Weights of a small transformer language model.
Size: width 128, 2 heads of 64, vocabulary 7569, 6.25M parameters.
Architecture: LayerNorm before each block, learned positions, no biases in attention or MLP.
Each number is 50 + 10 x the weight over its row's rms, rounded and kept within 0 to 99. Layers, rows and columns count from 0. The size before them is the row's rms in percent of the matrix's.

# q: layer 13 attention query, 128x128, rms 0.149, rows 0-52, columns 64-127
# k: layer 13 attention key, 128x128, rms 0.146, rows 0-51, columns 64-127
q0 097:58 62 43 60 62 70 45 39 60 55 39 60 49 38 46 34 47 59 61 61 68 43 57 61 69 33 42 46 54 54 42 45 55 55 44 37 53 57 46 52 50 51 43 55 50 40 60 35 51 46 56 45 53 46 47 58 54 49 40 54 58 37 56 50
k0 099:44 58 46 34 51 67 47 62 70 61 52 55 42 57 52 29 37 55 66 62 41 60 44 42 66 56 48 43 56 51 43 44 38 40 54 72 66 55 67 53 54 52 55 34 51 48 48 62 52 39 50 36 43 51 41 37 44 53 55 51 51 36 43 54
q1 096:40 46 39 46 50 60 53 63 69 41 51 45 63 40 59 47 66 53 53 55 39 70 54 32 46 64 35 58 58 50 44 34 63 43 50 28 58 27 40 52 52 47 61 42 44 49 66 50 43 36 56 43 40 46 33 53 58 52 60 50 41 50 57 58
k1 098:39 60 53 40 48 44 63 42 58 43 41 57 39 53 70 63 37 43 68 54 44 57 49 41 66 63 32 63 49 53 52 55 60 36 61 42 57 48 67 52 58 58 63 46 59 51 52 29 41 57 49 46 39 42 59 42 30 41 47 49 67 33 41 49
q2 100:58 42 57 77 41 45 73 51 47 32 52 62 44 50 47 51 65 58 49 50 36 45 60 43 55 39 58 41 39 39 41 44 49 35 37 52 54 57 58 58 37 48 44 52 37 62 38 47 58 38 44 40 53 58 55 44 49 64 37 43 51 55 48 47
k2 096:47 40 64 42 38 32 50 45 59 44 69 47 57 61 49 45 67 68 43 34 49 59 47 39 45 53 42 34 25 51 53 64 51 57 38 62 47 52 35 61 49 39 44 40 57 57 62 71 52 62 52 41 54 66 49 66 37 60 44 49 48 49 65 50
q3 098:49 59 52 51 66 33 41 70 58 44 34 56 40 58 42 50 41 53 34 66 39 34 64 50 57 59 33 59 46 48 50 47 49 35 69 62 64 47 53 47 40 65 44 55 68 43 57 46 60 53 60 35 61 55 49 46 38 54 67 65 59 54 53 63
k3 097:48 51 40 66 43 48 59 61 53 60 48 71 49 48 57 40 47 46 51 29 58 63 59 49 56 56 46 32 56 58 62 48 38 49 72 51 49 30 34 52 57 39 50 57 35 66 39 48 52 70 47 50 39 48 46 65 60 38 80 45 37 46 48 51
q4 107:48 59 55 46 35 42 30 43 37 38 32 50 42 42 60 33 38 36 40 69 43 51 43 48 55 50 61 64 52 61 44 31 43 61 69 68 51 50 42 57 37 50 37 49 51 42 51 60 52 50 49 55 34 64 62 54 47 60 49 69 38 63 54 33
k4 121:61 42 64 44 59 53 58 44 44 55 44 62 30 47 47 38 47 60 35 45 40 38 39 51 58 54 43 32 64 39 68 33 43 46 65 47 50 46 36 72 48 44 23 60 55 56 46 54 35 48 52 47 36 42 63 54 69 59 44 58 38 38 33 44
q5 099:63 64 58 43 54 62 81 44 45 66 43 44 45 59 43 41 57 51 51 44 47 49 59 47 58 53 65 64 43 31 39 47 51 45 57 51 66 36 60 49 36 54 40 63 55 42 31 38 37 47 55 45 49 31 55 38 49 53 49 34 55 57 51 41
k5 099:57 49 43 41 52 70 68 71 58 60 34 36 68 63 48 59 54 48 49 39 41 53 53 56 49 39 46 58 35 45 47 37 46 30 55 72 59 58 60 48 54 55 60 60 52 30 68 49 51 41 53 39 40 43 32 68 51 48 49 49 40 60 59 57
q6 097:58 40 50 52 57 44 32 45 62 32 57 53 47 70 58 55 32 55 54 43 54 54 42 45 63 42 69 63 54 49 44 45 38 50 42 39 59 71 50 57 36 44 66 57 56 49 57 31 58 56 40 66 41 29 61 30 55 72 73 42 51 53 56 43
k6 092:56 55 47 65 56 66 62 54 48 35 60 54 54 49 44 46 61 52 49 47 53 54 50 37 55 46 41 56 44 52 52 61 55 42 37 29 57 70 44 52 63 53 61 41 31 39 59 53 41 58 42 27 37 50 37 42 45 49 54 53 53 28 51 51
q7 104:47 58 47 32 28 65 57 57 36 45 49 43 36 38 49 56 67 65 39 15 53 60 47 73 44 53 42 56 68 57 57 54 51 34 46 50 46 43 45 57 46 46 62 56 44 57 29 34 41 61 60 45 61 36 47 56 63 57 56 63 47 36 51 42
k7 108:51 43 61 38 30 58 51 60 39 47 50 47 48 59 35 34 57 55 36 54 32 47 50 63 58 57 38 88 50 50 47 48 45 43 49 61 60 72 45 60 57 44 65 66 64 45 49 47 43 55 42 48 61 46 58 44 37 50 62 58 59 39 63 46
q8 104:59 51 60 71 74 39 66 54 58 46 46 54 50 53 37 40 35 73 38 48 49 26 50 62 51 55 48 59 59 56 55 40 45 35 53 43 39 46 51 42 37 54 62 54 49 53 47 65 42 50 59 40 57 45 46 49 61 60 43 40 43 59 50 38
k8 108:60 56 48 55 55 35 51 61 60 68 44 57 64 43 50 56 54 59 32 49 52 43 54 54 40 31 56 42 37 51 41 55 41 47 60 65 68 60 36 52 63 46 60 41 45 49 53 64 46 76 43 45 54 38 31 52 43 31 49 43 42 55 47 60
q9 089:48 45 64 64 62 43 55 60 47 60 50 42 49 55 40 62 61 33 41 42 59 67 46 44 54 58 57 51 37 59 50 41 49 53 64 45 59 43 59 60 61 38 50 56 33 30 56 38 38 39 65 46 66 57 54 60 72 68 49 42 46 54 58 48
k9 094:62 57 39 55 53 36 30 50 44 58 33 42 58 45 43 69 39 48 39 46 29 61 51 31 45 40 54 52 56 41 44 36 46 40 53 73 57 56 56 70 63 43 44 58 41 32 65 47 54 43 76 40 76 50 47 53 48 44 46 40 54 44 60 57
q10 102:59 53 55 51 60 51 53 48 47 54 30 68 54 47 43 54 45 38 52 38 46 68 57 60 52 31 44 55 43 63 54 51 37 44 41 55 46 46 51 52 66 51 47 54 60 67 51 27 31 30 46 54 27 47 64 42 56 31 43 56 52 40 65 51
k10 103:32 55 44 50 47 47 51 62 44 51 46 49 62 61 64 45 42 48 35 45 41 56 52 43 53 48 54 68 37 55 43 34 45 57 49 53 54 37 43 53 50 46 49 63 49 35 47 36 41 47 40 48 32 67 50 43 75 40 53 58 74 34 65 45
q11 106:49 57 47 44 50 57 47 49 59 45 62 44 38 55 45 69 42 60 36 38 48 39 34 35 61 52 39 64 37 48 46 56 67 36 30 59 38 63 53 54 49 47 46 54 43 45 39 60 62 52 48 60 54 36 42 57 49 71 57 81 54 42 48 33
k11 103:54 40 56 68 45 65 51 57 41 49 55 58 46 40 39 36 51 58 47 68 45 38 51 35 45 49 55 59 60 55 53 79 53 39 53 37 69 60 51 64 37 52 40 51 38 54 47 60 45 54 42 41 55 38 56 64 48 53 59 35 58 53 47 33
q12 095:53 52 62 61 46 43 53 40 55 68 34 56 65 49 56 53 50 28 54 54 43 50 58 42 22 62 55 55 56 46 47 65 61 53 47 52 43 55 40 48 38 27 39 45 59 45 62 61 56 31 62 46 46 56 38 44 45 51 34 53 46 52 62 43
k12 097:59 58 48 64 47 49 43 57 60 58 43 47 62 52 67 56 62 29 51 56 60 53 63 47 34 64 49 42 60 58 47 59 62 44 25 50 51 45 41 42 52 32 67 69 42 65 55 66 42 42 53 60 47 61 44 35 57 45 49 56 45 53 47 70
q13 096:51 51 54 61 56 52 63 50 37 40 57 35 52 41 75 70 52 49 49 42 31 52 46 43 46 61 53 50 23 36 46 59 42 57 40 44 33 48 53 57 64 52 51 48 59 57 63 52 34 31 48 38 52 73 39 59 47 55 33 60 57 58 50 38
k13 102:66 47 53 40 48 51 65 56 33 53 40 28 58 39 49 72 55 35 53 55 49 42 60 50 50 40 58 55 40 49 53 52 44 58 49 55 54 42 47 56 24 43 59 44 57 51 62 44 44 31 48 43 64 75 52 50 53 47 41 45 62 56 60 43
q14 093:54 61 59 40 62 53 45 41 39 45 40 58 29 50 56 61 55 59 63 52 53 57 37 52 46 44 45 52 64 61 55 65 55 42 42 50 41 34 47 52 43 44 46 45 46 48 46 54 37 56 58 47 66 49 58 56 60 29 65 68 58 18 49 46
k14 094:62 61 58 44 35 49 49 53 49 42 58 53 60 55 47 51 21 47 52 42 52 60 41 64 58 58 58 54 46 49 46 49 36 55 42 46 64 77 43 34 53 42 54 43 60 21 44 57 38 40 59 42 60 48 46 41 49 69 58 58 38 32 63 45
q15 098:49 52 51 44 37 67 43 37 53 53 49 72 67 61 35 53 68 42 52 45 54 47 48 55 42 60 42 44 42 49 47 29 61 37 49 50 48 22 52 66 63 30 47 52 35 63 37 46 54 31 40 53 38 45 58 64 50 45 35 47 69 56 52 47
k15 099:47 55 59 43 60 51 46 59 50 72 41 51 53 40 58 62 50 67 71 46 43 41 45 41 45 61 44 35 39 59 43 40 56 42 58 57 39 39 66 55 59 72 48 49 56 56 28 51 64 42 48 37 51 54 40 48 39 49 47 49 40 37 49 63
q16 094:46 68 47 50 53 35 57 50 47 61 58 53 54 52 48 53 47 33 52 46 36 51 74 45 35 29 53 52 53 28 54 41 35 40 58 51 38 55 50 53 50 55 60 55 53 57 54 55 45 55 37 49 48 56 42 60 35 40 44 34 59 67 45 57
k16 103:33 56 36 53 58 56 46 36 53 75 58 46 53 55 53 66 46 45 61 30 50 46 51 50 25 46 51 66 52 31 35 63 60 56 66 46 47 48 54 39 42 59 65 52 60 70 67 43 39 61 62 54 53 62 52 50 54 32 54 43 53 67 51 52
q17 095:54 35 50 32 55 47 64 58 50 32 59 44 60 46 43 66 33 68 63 47 61 63 50 47 47 58 42 49 37 47 42 49 59 32 36 43 50 30 43 35 49 49 39 45 60 52 54 48 46 56 54 56 64 44 42 64 60 59 64 67 26 62 53 46
k17 101:31 44 54 49 45 45 56 53 39 27 55 59 45 59 46 42 57 52 47 39 27 35 63 44 43 64 64 53 48 52 52 50 48 44 32 26 72 49 49 48 56 39 50 46 51 44 49 52 52 59 27 47 58 53 62 63 48 44 53 30 58 56 45 55
q18 090:50 39 33 48 48 54 50 59 52 24 44 53 63 50 55 34 43 41 42 61 55 69 42 48 46 53 32 38 46 38 46 27 54 61 67 60 56 42 54 42 59 49 31 68 49 35 44 23 52 54 56 45 48 52 33 45 49 39 54 45 61 45 40 56
k18 092:44 57 54 48 67 48 42 55 52 55 37 62 39 56 32 38 45 56 53 37 51 43 52 45 53 50 36 50 66 56 54 56 58 59 44 61 30 39 58 40 49 35 44 39 55 47 62 29 61 37 51 50 54 30 66 42 38 50 73 45 47 66 56 67
q19 092:52 41 54 53 62 47 46 27 59 34 64 42 44 57 51 53 28 50 50 44 39 47 44 51 58 48 44 43 46 53 40 63 51 34 50 49 57 37 57 55 69 46 46 62 61 62 28 54 46 48 51 36 59 56 47 53 64 50 71 49 52 60 55 51
k19 097:33 33 57 56 54 37 54 47 52 71 70 47 62 35 44 54 48 34 51 51 31 51 42 47 48 50 50 50 59 47 51 31 44 60 52 54 49 72 50 52 67 47 57 51 51 52 55 57 45 56 38 48 70 56 50 44 52 52 76 39 56 51 69 68
q20 096:53 47 59 45 53 52 49 40 52 26 48 64 51 55 54 51 58 62 46 43 37 43 64 60 60 43 52 59 53 51 57 61 52 42 64 58 51 35 52 44 38 68 44 50 30 50 42 54 47 69 53 36 38 61 43 63 42 38 31 39 40 54 43 35
k20 098:58 52 57 51 58 47 58 53 57 59 35 48 56 54 61 50 59 74 40 46 33 34 50 46 46 74 45 49 34 49 51 34 36 53 62 55 67 37 56 47 34 59 38 43 76 62 62 59 38 49 67 56 32 39 36 52 43 56 44 36 38 49 50 45
q21 093:53 56 53 55 48 30 49 42 61 64 66 52 58 44 47 44 58 41 44 39 51 26 59 61 56 57 50 42 55 60 60 56 55 47 43 41 64 42 50 48 61 40 37 60 39 63 53 45 63 56 43 42 77 60 55 48 62 58 34 52 43 58 65 53
k21 095:52 55 26 52 40 33 58 43 59 51 50 50 56 52 52 63 35 36 50 54 47 53 57 70 64 63 56 58 46 61 32 48 46 41 46 52 47 60 34 69 51 38 52 47 60 60 44 64 53 50 57 46 57 29 18 59 44 53 39 45 56 47 54 43
q22 092:51 64 48 48 53 59 52 54 33 50 40 53 53 40 47 58 51 53 38 56 51 42 51 66 35 55 64 43 41 60 42 38 49 66 62 54 60 45 50 63 27 70 34 33 57 44 52 24 59 69 38 36 42 53 52 58 34 56 39 54 60 50 70 45
k22 091:39 57 49 32 70 74 56 48 46 53 39 55 43 52 58 42 46 61 39 44 37 56 50 48 42 62 53 62 45 59 44 37 52 45 56 64 45 42 52 43 45 60 37 57 42 55 58 63 52 58 39 45 50 57 52 67 61 45 39 61 43 53 42 54
q23 098:43 48 47 56 48 41 44 39 48 55 44 44 43 54 56 62 42 69 48 31 22 49 52 65 67 44 42 61 60 38 46 37 59 56 74 52 47 55 45 60 30 75 52 53 71 47 65 42 59 70 31 43 52 38 58 57 47 47 45 53 28 49 60 61
k23 099:33 56 52 63 57 57 57 62 64 43 61 31 55 51 38 50 67 54 60 47 34 42 56 58 52 49 30 44 64 38 47 57 39 41 47 44 61 30 44 37 45 55 44 52 51 57 50 43 45 72 56 47 54 50 53 61 55 48 62 42 39 56 36 39
q24 101:54 20 59 59 37 46 61 50 47 42 54 49 56 44 46 38 43 54 51 54 41 41 40 48 42 59 43 40 53 44 51 45 54 35 69 34 61 49 62 67 60 49 36 69 43 72 53 46 55 45 56 41 27 52 48 63 57 41 58 61 40 51 41 61
k24 102:27 36 60 43 50 47 70 33 49 61 61 40 36 42 52 42 57 47 52 56 52 47 27 40 72 66 47 38 52 44 53 50 40 48 51 49 49 31 44 61 50 47 60 39 67 76 61 65 50 51 65 55 50 45 42 48 40 44 54 45 46 41 41 67
q25 105:47 38 47 38 61 44 41 68 41 49 42 66 47 66 38 62 61 43 55 32 45 46 43 69 53 46 54 68 71 35 67 57 53 53 43 62 54 76 58 64 41 52 48 43 58 48 42 48 61 52 31 36 39 60 54 47 55 52 58 55 35 36 62 63
k25 101:48 53 50 37 39 57 54 65 33 41 53 43 61 43 30 63 42 51 36 26 53 41 57 34 50 54 46 41 45 51 73 62 44 60 46 42 57 48 52 48 42 50 63 60 45 55 56 47 36 78 53 41 62 49 49 42 67 48 50 39 53 39 46 49
q26 108:44 36 60 60 62 43 44 52 43 46 26 55 43 56 38 53 64 27 49 64 63 37 50 62 53 47 57 47 41 63 57 53 42 66 37 49 53 65 55 44 49 38 64 59 31 44 51 67 51 52 45 58 48 55 49 47 43 39 31 44 61 59 59 52
k26 101:68 48 26 38 40 51 38 40 53 47 44 47 57 63 63 60 41 53 52 50 44 58 42 46 34 37 49 51 50 43 49 44 48 54 35 48 38 46 39 43 42 44 43 49 43 45 63 61 49 39 46 55 47 49 44 67 49 56 20 40 44 39 58 42
q27 092:47 58 44 48 39 65 64 52 51 55 56 66 55 60 43 48 64 37 37 37 56 45 51 60 48 48 49 28 32 69 40 57 40 68 38 47 51 44 63 42 54 49 51 55 50 61 54 56 67 60 35 64 51 46 63 55 59 57 49 44 49 73 43 52
k27 095:40 62 40 58 50 59 50 65 56 43 69 53 49 69 52 51 56 57 26 56 49 35 39 51 41 41 76 43 24 42 54 30 69 64 49 42 31 40 46 49 29 53 44 49 57 50 38 51 46 39 50 49 56 47 43 56 39 55 56 50 45 53 63 51
q28 100:38 38 46 40 42 63 51 47 51 53 61 45 41 57 52 58 74 42 57 47 48 47 42 36 58 52 55 48 63 42 47 33 58 39 59 38 60 62 42 48 47 35 54 48 35 50 55 30 64 53 65 60 39 50 52 36 63 42 51 41 63 47 65 53
k28 102:33 61 62 57 47 55 49 57 52 48 25 49 36 42 57 50 55 47 64 49 61 58 48 15 41 61 42 49 39 65 44 28 31 45 56 60 50 50 47 60 52 69 53 62 54 51 35 19 44 57 54 52 41 64 37 49 40 64 47 48 64 49 47 41
q29 096:64 54 36 57 42 57 68 39 38 54 59 41 43 40 25 44 57 57 47 61 48 60 56 59 48 63 47 49 73 58 55 39 51 34 57 38 56 41 57 55 47 43 64 38 59 50 45 47 51 56 42 36 50 32 60 37 41 42 59 35 49 39 51 72
k29 102:29 61 59 55 54 53 47 57 47 38 49 58 63 53 45 46 39 40 45 40 40 56 75 54 44 47 45 52 29 44 43 29 46 50 68 58 49 55 54 58 72 50 57 43 60 49 55 48 49 58 50 54 54 32 47 49 53 60 48 49 46 40 54 67
q30 105:64 45 41 55 59 49 51 49 45 53 56 39 45 66 48 38 40 57 59 13 51 55 33 47 49 58 49 41 46 47 46 53 44 55 47 49 47 36 64 51 61 59 63 43 38 49 46 44 35 35 54 53 75 61 67 43 47 50 56 53 43 47 34 69
k30 104:53 57 47 42 49 32 58 39 35 42 71 37 58 45 37 54 38 47 60 51 49 55 61 61 36 56 59 60 48 42 49 44 49 54 55 61 69 52 57 45 42 25 51 53 49 45 29 47 48 58 41 58 45 53 60 53 47 54 56 28 58 56 63 57
q31 102:53 39 47 31 36 54 38 48 61 55 57 53 59 36 40 43 47 40 54 50 62 48 52 52 53 52 61 43 50 44 43 67 59 60 52 44 63 48 63 47 49 52 31 31 53 50 46 37 36 64 56 57 57 38 60 55 49 56 53 74 63 46 57 41
k31 101:54 65 42 57 56 56 43 36 50 47 49 62 19 57 40 51 60 67 50 36 50 56 45 62 58 45 60 64 51 52 56 42 55 64 42 30 60 47 58 41 57 44 61 55 31 54 45 51 59 36 39 68 49 40 53 61 53 52 56 50 49 47 43 63
q32 096:67 42 41 57 51 57 66 66 49 69 58 51 52 46 41 45 52 45 40 42 59 43 61 41 60 26 42 47 56 63 51 50 42 57 55 56 62 44 36 41 32 41 48 55 53 53 63 50 33 38 66 47 59 43 35 43 38 38 53 30 52 35 52 52
k32 099:47 22 39 43 45 53 34 44 56 55 52 58 69 57 60 51 60 40 52 69 48 62 50 43 68 52 44 46 65 53 58 53 49 58 59 57 29 65 39 44 52 42 54 48 57 61 37 46 50 66 53 46 36 74 52 50 39 56 46 52 46 45 46 52
q33 093:60 37 33 49 42 48 48 44 64 55 45 47 60 49 74 50 41 48 41 53 56 45 61 59 54 50 46 27 58 55 39 64 58 49 45 44 51 55 46 47 38 52 64 44 74 49 57 59 55 32 55 44 42 59 50 66 43 67 43 50 47 54 34 52
k33 090:50 48 46 63 53 38 44 55 52 49 71 39 49 51 48 47 35 56 52 66 59 36 37 29 42 46 57 34 46 51 53 48 41 38 53 37 50 33 45 57 56 52 41 50 43 60 42 55 56 61 67 55 59 76 50 43 42 51 61 61 41 29 53 58
q34 088:43 63 50 41 40 42 47 41 40 42 51 40 59 61 49 56 59 43 45 38 47 56 49 55 43 65 59 50 53 43 54 53 41 47 56 50 54 41 34 52 47 40 51 50 32 65 36 47 46 58 54 54 50 57 42 49 40 55 48 58 43 53 53 62
k34 090:58 69 73 52 52 54 47 47 38 56 43 54 48 49 51 54 64 65 44 35 72 27 62 47 71 55 63 52 36 56 51 51 47 58 68 38 55 47 64 54 43 49 53 48 41 38 50 46 32 54 52 58 50 45 41 29 64 53 49 41 61 44 53 57
q35 106:58 46 41 26 43 52 40 53 57 53 54 37 59 66 33 40 53 55 45 44 53 45 56 51 65 59 58 76 52 55 55 57 55 38 59 52 45 57 54 63 66 48 34 55 50 46 42 42 42 48 60 39 44 52 45 44 57 48 27 55 61 40 54 41
k35 114:63 38 58 51 52 57 57 57 54 61 16 48 65 33 50 49 58 52 40 52 29 52 53 40 52 44 47 47 62 62 40 38 53 41 63 64 57 59 53 53 53 64 62 44 44 50 55 46 56 49 46 43 35 35 22 44 50 42 37 40 53 37 46 73
q36 100:29 55 41 35 61 61 42 70 54 39 45 39 31 56 55 50 48 45 56 35 67 64 52 83 55 53 47 51 44 60 49 40 42 44 61 50 62 54 58 44 60 38 49 56 49 54 50 44 45 42 54 55 47 42 36 61 55 35 54 50 54 62 57 79
k36 101:55 61 49 44 36 65 48 46 59 56 53 46 63 53 45 24 49 37 52 41 53 39 46 51 58 60 58 61 64 62 58 43 46 45 60 74 66 48 61 52 42 52 39 40 46 64 47 36 49 57 27 43 59 51 35 48 65 45 50 48 67 54 62 42
q37 098:50 41 37 50 50 54 52 66 49 58 43 59 51 69 39 34 40 53 50 59 51 44 50 59 54 59 53 49 44 63 47 69 59 68 53 54 35 50 52 50 19 54 34 49 43 49 65 54 50 35 50 37 44 55 57 36 47 23 62 37 31 57 51 49
k37 103:69 67 44 54 46 24 49 66 41 49 45 53 49 51 50 42 61 56 41 52 46 62 38 57 66 45 52 58 69 48 45 44 46 43 42 52 54 49 51 41 45 49 41 47 45 52 49 54 44 42 43 39 33 43 46 40 43 56 37 78 37 48 51 34
q38 096:39 27 61 45 56 40 62 47 44 56 57 69 50 51 64 50 44 67 39 66 53 38 40 78 61 53 52 56 52 65 68 44 36 50 66 46 54 44 32 44 48 51 73 35 49 48 53 55 52 40 40 43 50 41 52 47 62 58 48 62 45 44 46 46
k38 094:59 29 53 59 61 54 51 43 68 32 45 32 69 43 63 39 49 57 47 59 56 33 29 62 53 37 68 47 44 49 45 59 34 48 54 45 52 51 57 65 69 49 47 52 52 37 52 52 52 70 44 54 63 51 48 62 32 44 49 57 50 37 50 53
q39 094:75 53 37 45 48 55 36 51 46 47 57 58 35 63 63 67 57 39 44 56 55 54 60 39 57 63 61 55 21 60 52 34 49 48 36 64 34 61 53 54 53 50 33 54 55 47 44 42 35 60 46 43 48 38 49 61 49 51 44 61 44 46 46 34
k39 086:30 35 66 44 36 52 49 57 51 43 35 61 60 78 37 56 44 43 51 48 66 39 42 48 52 38 49 53 62 50 47 36 43 35 32 67 27 66 63 61 38 62 35 42 42 58 49 48 57 57 42 46 33 63 53 48 63 31 40 39 51 42 42 55
q40 089:28 63 68 46 70 60 53 38 40 51 42 66 46 63 53 39 47 62 38 51 47 53 34 50 54 32 45 41 34 27 36 59 49 68 47 67 35 51 51 59 62 47 53 58 58 52 62 45 44 43 58 47 46 58 44 53 56 53 64 51 63 46 39 48
k40 097:62 37 49 60 59 39 45 58 36 51 49 57 29 58 53 48 54 32 46 37 56 55 52 53 44 69 58 50 54 52 59 61 53 58 55 48 42 46 52 52 22 61 54 47 36 52 51 51 54 34 26 48 46 50 78 54 33 51 69 77 48 40 42 42
q41 099:40 54 52 38 48 48 42 44 66 46 46 21 57 58 53 62 43 47 55 77 54 47 56 56 52 57 45 60 57 38 49 56 60 58 34 39 53 55 49 44 57 60 44 51 44 28 40 57 36 60 67 57 48 54 64 59 46 50 42 41 37 59 51 31
k41 101:57 47 51 62 56 47 41 33 58 45 37 40 21 52 40 56 49 60 54 38 55 40 37 60 44 44 58 66 50 45 55 66 45 36 49 29 52 58 54 56 40 64 51 55 50 42 55 59 60 34 34 41 57 42 53 34 57 71 54 53 60 39 37 50
q42 098:56 36 53 52 57 59 51 37 45 45 60 50 47 60 47 34 44 51 59 35 62 50 52 41 64 54 43 61 52 47 57 65 70 61 54 55 50 57 61 41 63 50 46 29 26 53 53 54 50 51 79 55 33 51 49 56 44 56 67 73 55 51 45 32
k42 101:70 34 53 52 61 40 43 54 54 29 41 62 46 56 45 50 66 76 71 44 44 39 59 24 69 47 55 67 45 46 57 45 55 36 50 59 50 52 63 55 62 47 69 49 34 32 53 46 59 31 36 47 51 46 65 53 46 57 73 35 55 55 40 38
q43 114:52 50 45 54 47 35 38 38 28 52 54 40 53 46 31 53 57 38 44 32 53 61 61 62 43 58 48 67 48 55 51 50 66 45 42 27 58 63 57 48 54 47 46 61 47 39 36 39 45 64 37 41 52 48 41 30 43 61 60 48 62 55 65 47
k43 116:53 65 45 32 52 64 62 45 45 63 46 50 67 40 34 60 56 65 39 37 41 44 55 26 44 54 53 78 52 43 35 44 46 36 38 41 61 51 42 42 64 43 49 50 27 40 61 68 52 41 56 34 48 41 43 36 43 52 35 43 50 51 69 51
q44 108:51 55 43 37 55 56 52 54 42 42 46 54 55 55 58 45 60 59 61 40 55 52 65 40 53 53 49 53 54 40 70 64 57 54 66 28 60 44 55 58 52 55 49 46 49 29 45 27 64 51 53 42 61 40 59 46 62 47 52 63 41 48 32 51
k44 105:61 55 43 45 62 27 65 60 49 48 43 37 52 64 43 52 46 61 64 42 52 38 65 31 46 57 55 70 44 22 45 51 56 43 48 48 61 45 70 54 49 51 57 44 72 37 49 42 54 42 46 39 38 50 46 49 41 42 71 38 51 50 41 41
q45 104:51 45 60 58 50 56 50 46 48 49 63 67 58 62 35 56 43 51 43 48 70 53 44 60 41 43 50 55 52 55 66 44 39 48 46 63 55 50 39 59 59 33 49 32 47 31 65 58 40 60 32 30 54 57 65 30 38 55 40 52 34 39 46 51
k45 101:45 59 39 50 47 49 49 54 28 52 49 54 64 65 47 49 41 61 49 59 51 43 67 62 64 49 60 56 35 54 43 60 50 53 44 54 52 71 42 55 40 46 35 39 50 44 55 57 54 73 58 42 48 43 49 39 47 49 39 49 44 41 50 36
q46 097:64 56 49 43 66 50 50 50 56 42 50 37 43 42 60 70 52 58 46 46 48 47 50 68 50 49 43 41 35 41 45 53 49 56 60 40 45 62 44 44 52 35 53 64 48 56 49 51 54 62 47 41 59 36 48 55 69 39 44 39 62 71 58 52
k46 094:47 52 53 70 48 45 50 43 63 53 52 42 39 51 43 58 42 41 42 53 35 53 54 50 45 50 70 65 50 40 59 68 39 56 71 47 48 51 43 35 52 53 49 59 51 53 42 51 63 48 37 28 65 62 36 56 47 64 44 46 53 53 51 62
q47 107:52 47 53 58 41 51 46 41 43 58 47 51 36 60 55 55 62 45 39 29 76 31 32 72 49 45 58 48 66 58 50 43 51 56 47 33 30 53 64 41 38 39 56 50 61 59 36 54 46 41 52 55 60 40 56 41 58 46 50 27 64 44 54 47
k47 111:59 63 42 42 40 45 54 65 41 50 59 64 54 50 41 53 32 54 51 46 70 50 51 65 51 56 46 85 50 51 61 45 40 55 46 33 46 63 37 53 40 58 53 40 46 46 53 49 52 35 43 45 63 60 56 43 35 64 46 53 44 37 60 51
q48 105:44 44 52 34 42 48 57 58 40 52 58 42 53 54 46 31 52 45 44 40 57 53 64 32 46 57 39 46 53 48 59 63 67 31 49 47 49 37 50 62 51 35 44 48 44 38 60 55 34 51 40 56 40 36 46 44 53 57 62 60 52 56 37 31
k48 103:62 63 62 45 42 40 61 59 35 62 44 51 58 63 51 38 58 53 62 53 46 38 43 40 45 43 46 66 44 60 62 39 61 51 58 38 57 54 57 67 38 52 47 63 60 64 52 50 62 56 72 43 39 49 49 40 35 42 57 39 51 41 50 31
q49 101:41 49 28 60 45 43 55 65 56 44 62 37 41 64 37 41 54 42 41 41 37 51 56 52 44 43 45 58 60 40 53 81 60 56 67 57 57 46 44 52 39 37 40 62 49 51 54 61 73 63 49 48 52 40 64 45 42 64 44 55 38 56 38 63
k49 100:55 53 56 63 44 37 59 60 50 38 62 47 48 50 45 51 52 68 46 40 29 58 64 54 35 39 56 56 59 43 43 60 71 28 44 53 45 53 47 54 47 41 54 62 59 53 51 41 59 65 44 46 50 42 52 37 31 74 50 43 43 52 55 47
q50 102:32 54 54 51 61 54 38 50 46 43 47 60 37 47 43 56 41 53 44 47 45 40 52 51 65 48 58 51 50 55 47 31 34 36 59 39 55 35 58 46 47 52 30 43 54 50 57 53 41 51 53 50 47 46 36 53 66 36 44 50 67 48 35 63
k50 101:54 38 47 33 49 51 56 46 62 58 37 63 62 50 55 36 41 42 61 61 50 49 50 52 52 35 27 35 46 51 57 28 45 57 58 59 58 54 52 30 43 61 48 19 36 47 35 57 62 65 52 52 42 50 58 63 61 51 40 44 40 71 52 40
q51 103:51 45 70 49 59 67 40 53 50 57 47 63 69 36 57 46 55 52 50 56 37 52 48 37 63 32 54 35 52 50 58 42 39 72 44 41 46 57 41 37 62 55 53 36 62 38 62 52 27 53 63 55 33 51 45 54 49 38 48 37 56 44 61 63
k51 111:47 34 63 42 52 55 42 59 61 53 36 55 36 57 47 44 53 35 64 59 43 58 48 53 54 40 66 48 55 56 53 46 57 79 48 60 41 36 58 64 41 58 57 41 44 41 53 42 42 50 56 65 29 46 68 57 46 48 41 58 49 43 37 41
q52 095:54 60 42 67 39 23 58 54 38 60 62 51 45 63 51 41 61 44 59 48 56 49 69 69 39 46 53 37 50 46 56 58 71 47 67 52 42 43 46 48 45 47 47 59 58 64 66 51 43 57 46 42 38 71 57 58 35 51 42 61 20 47 39 42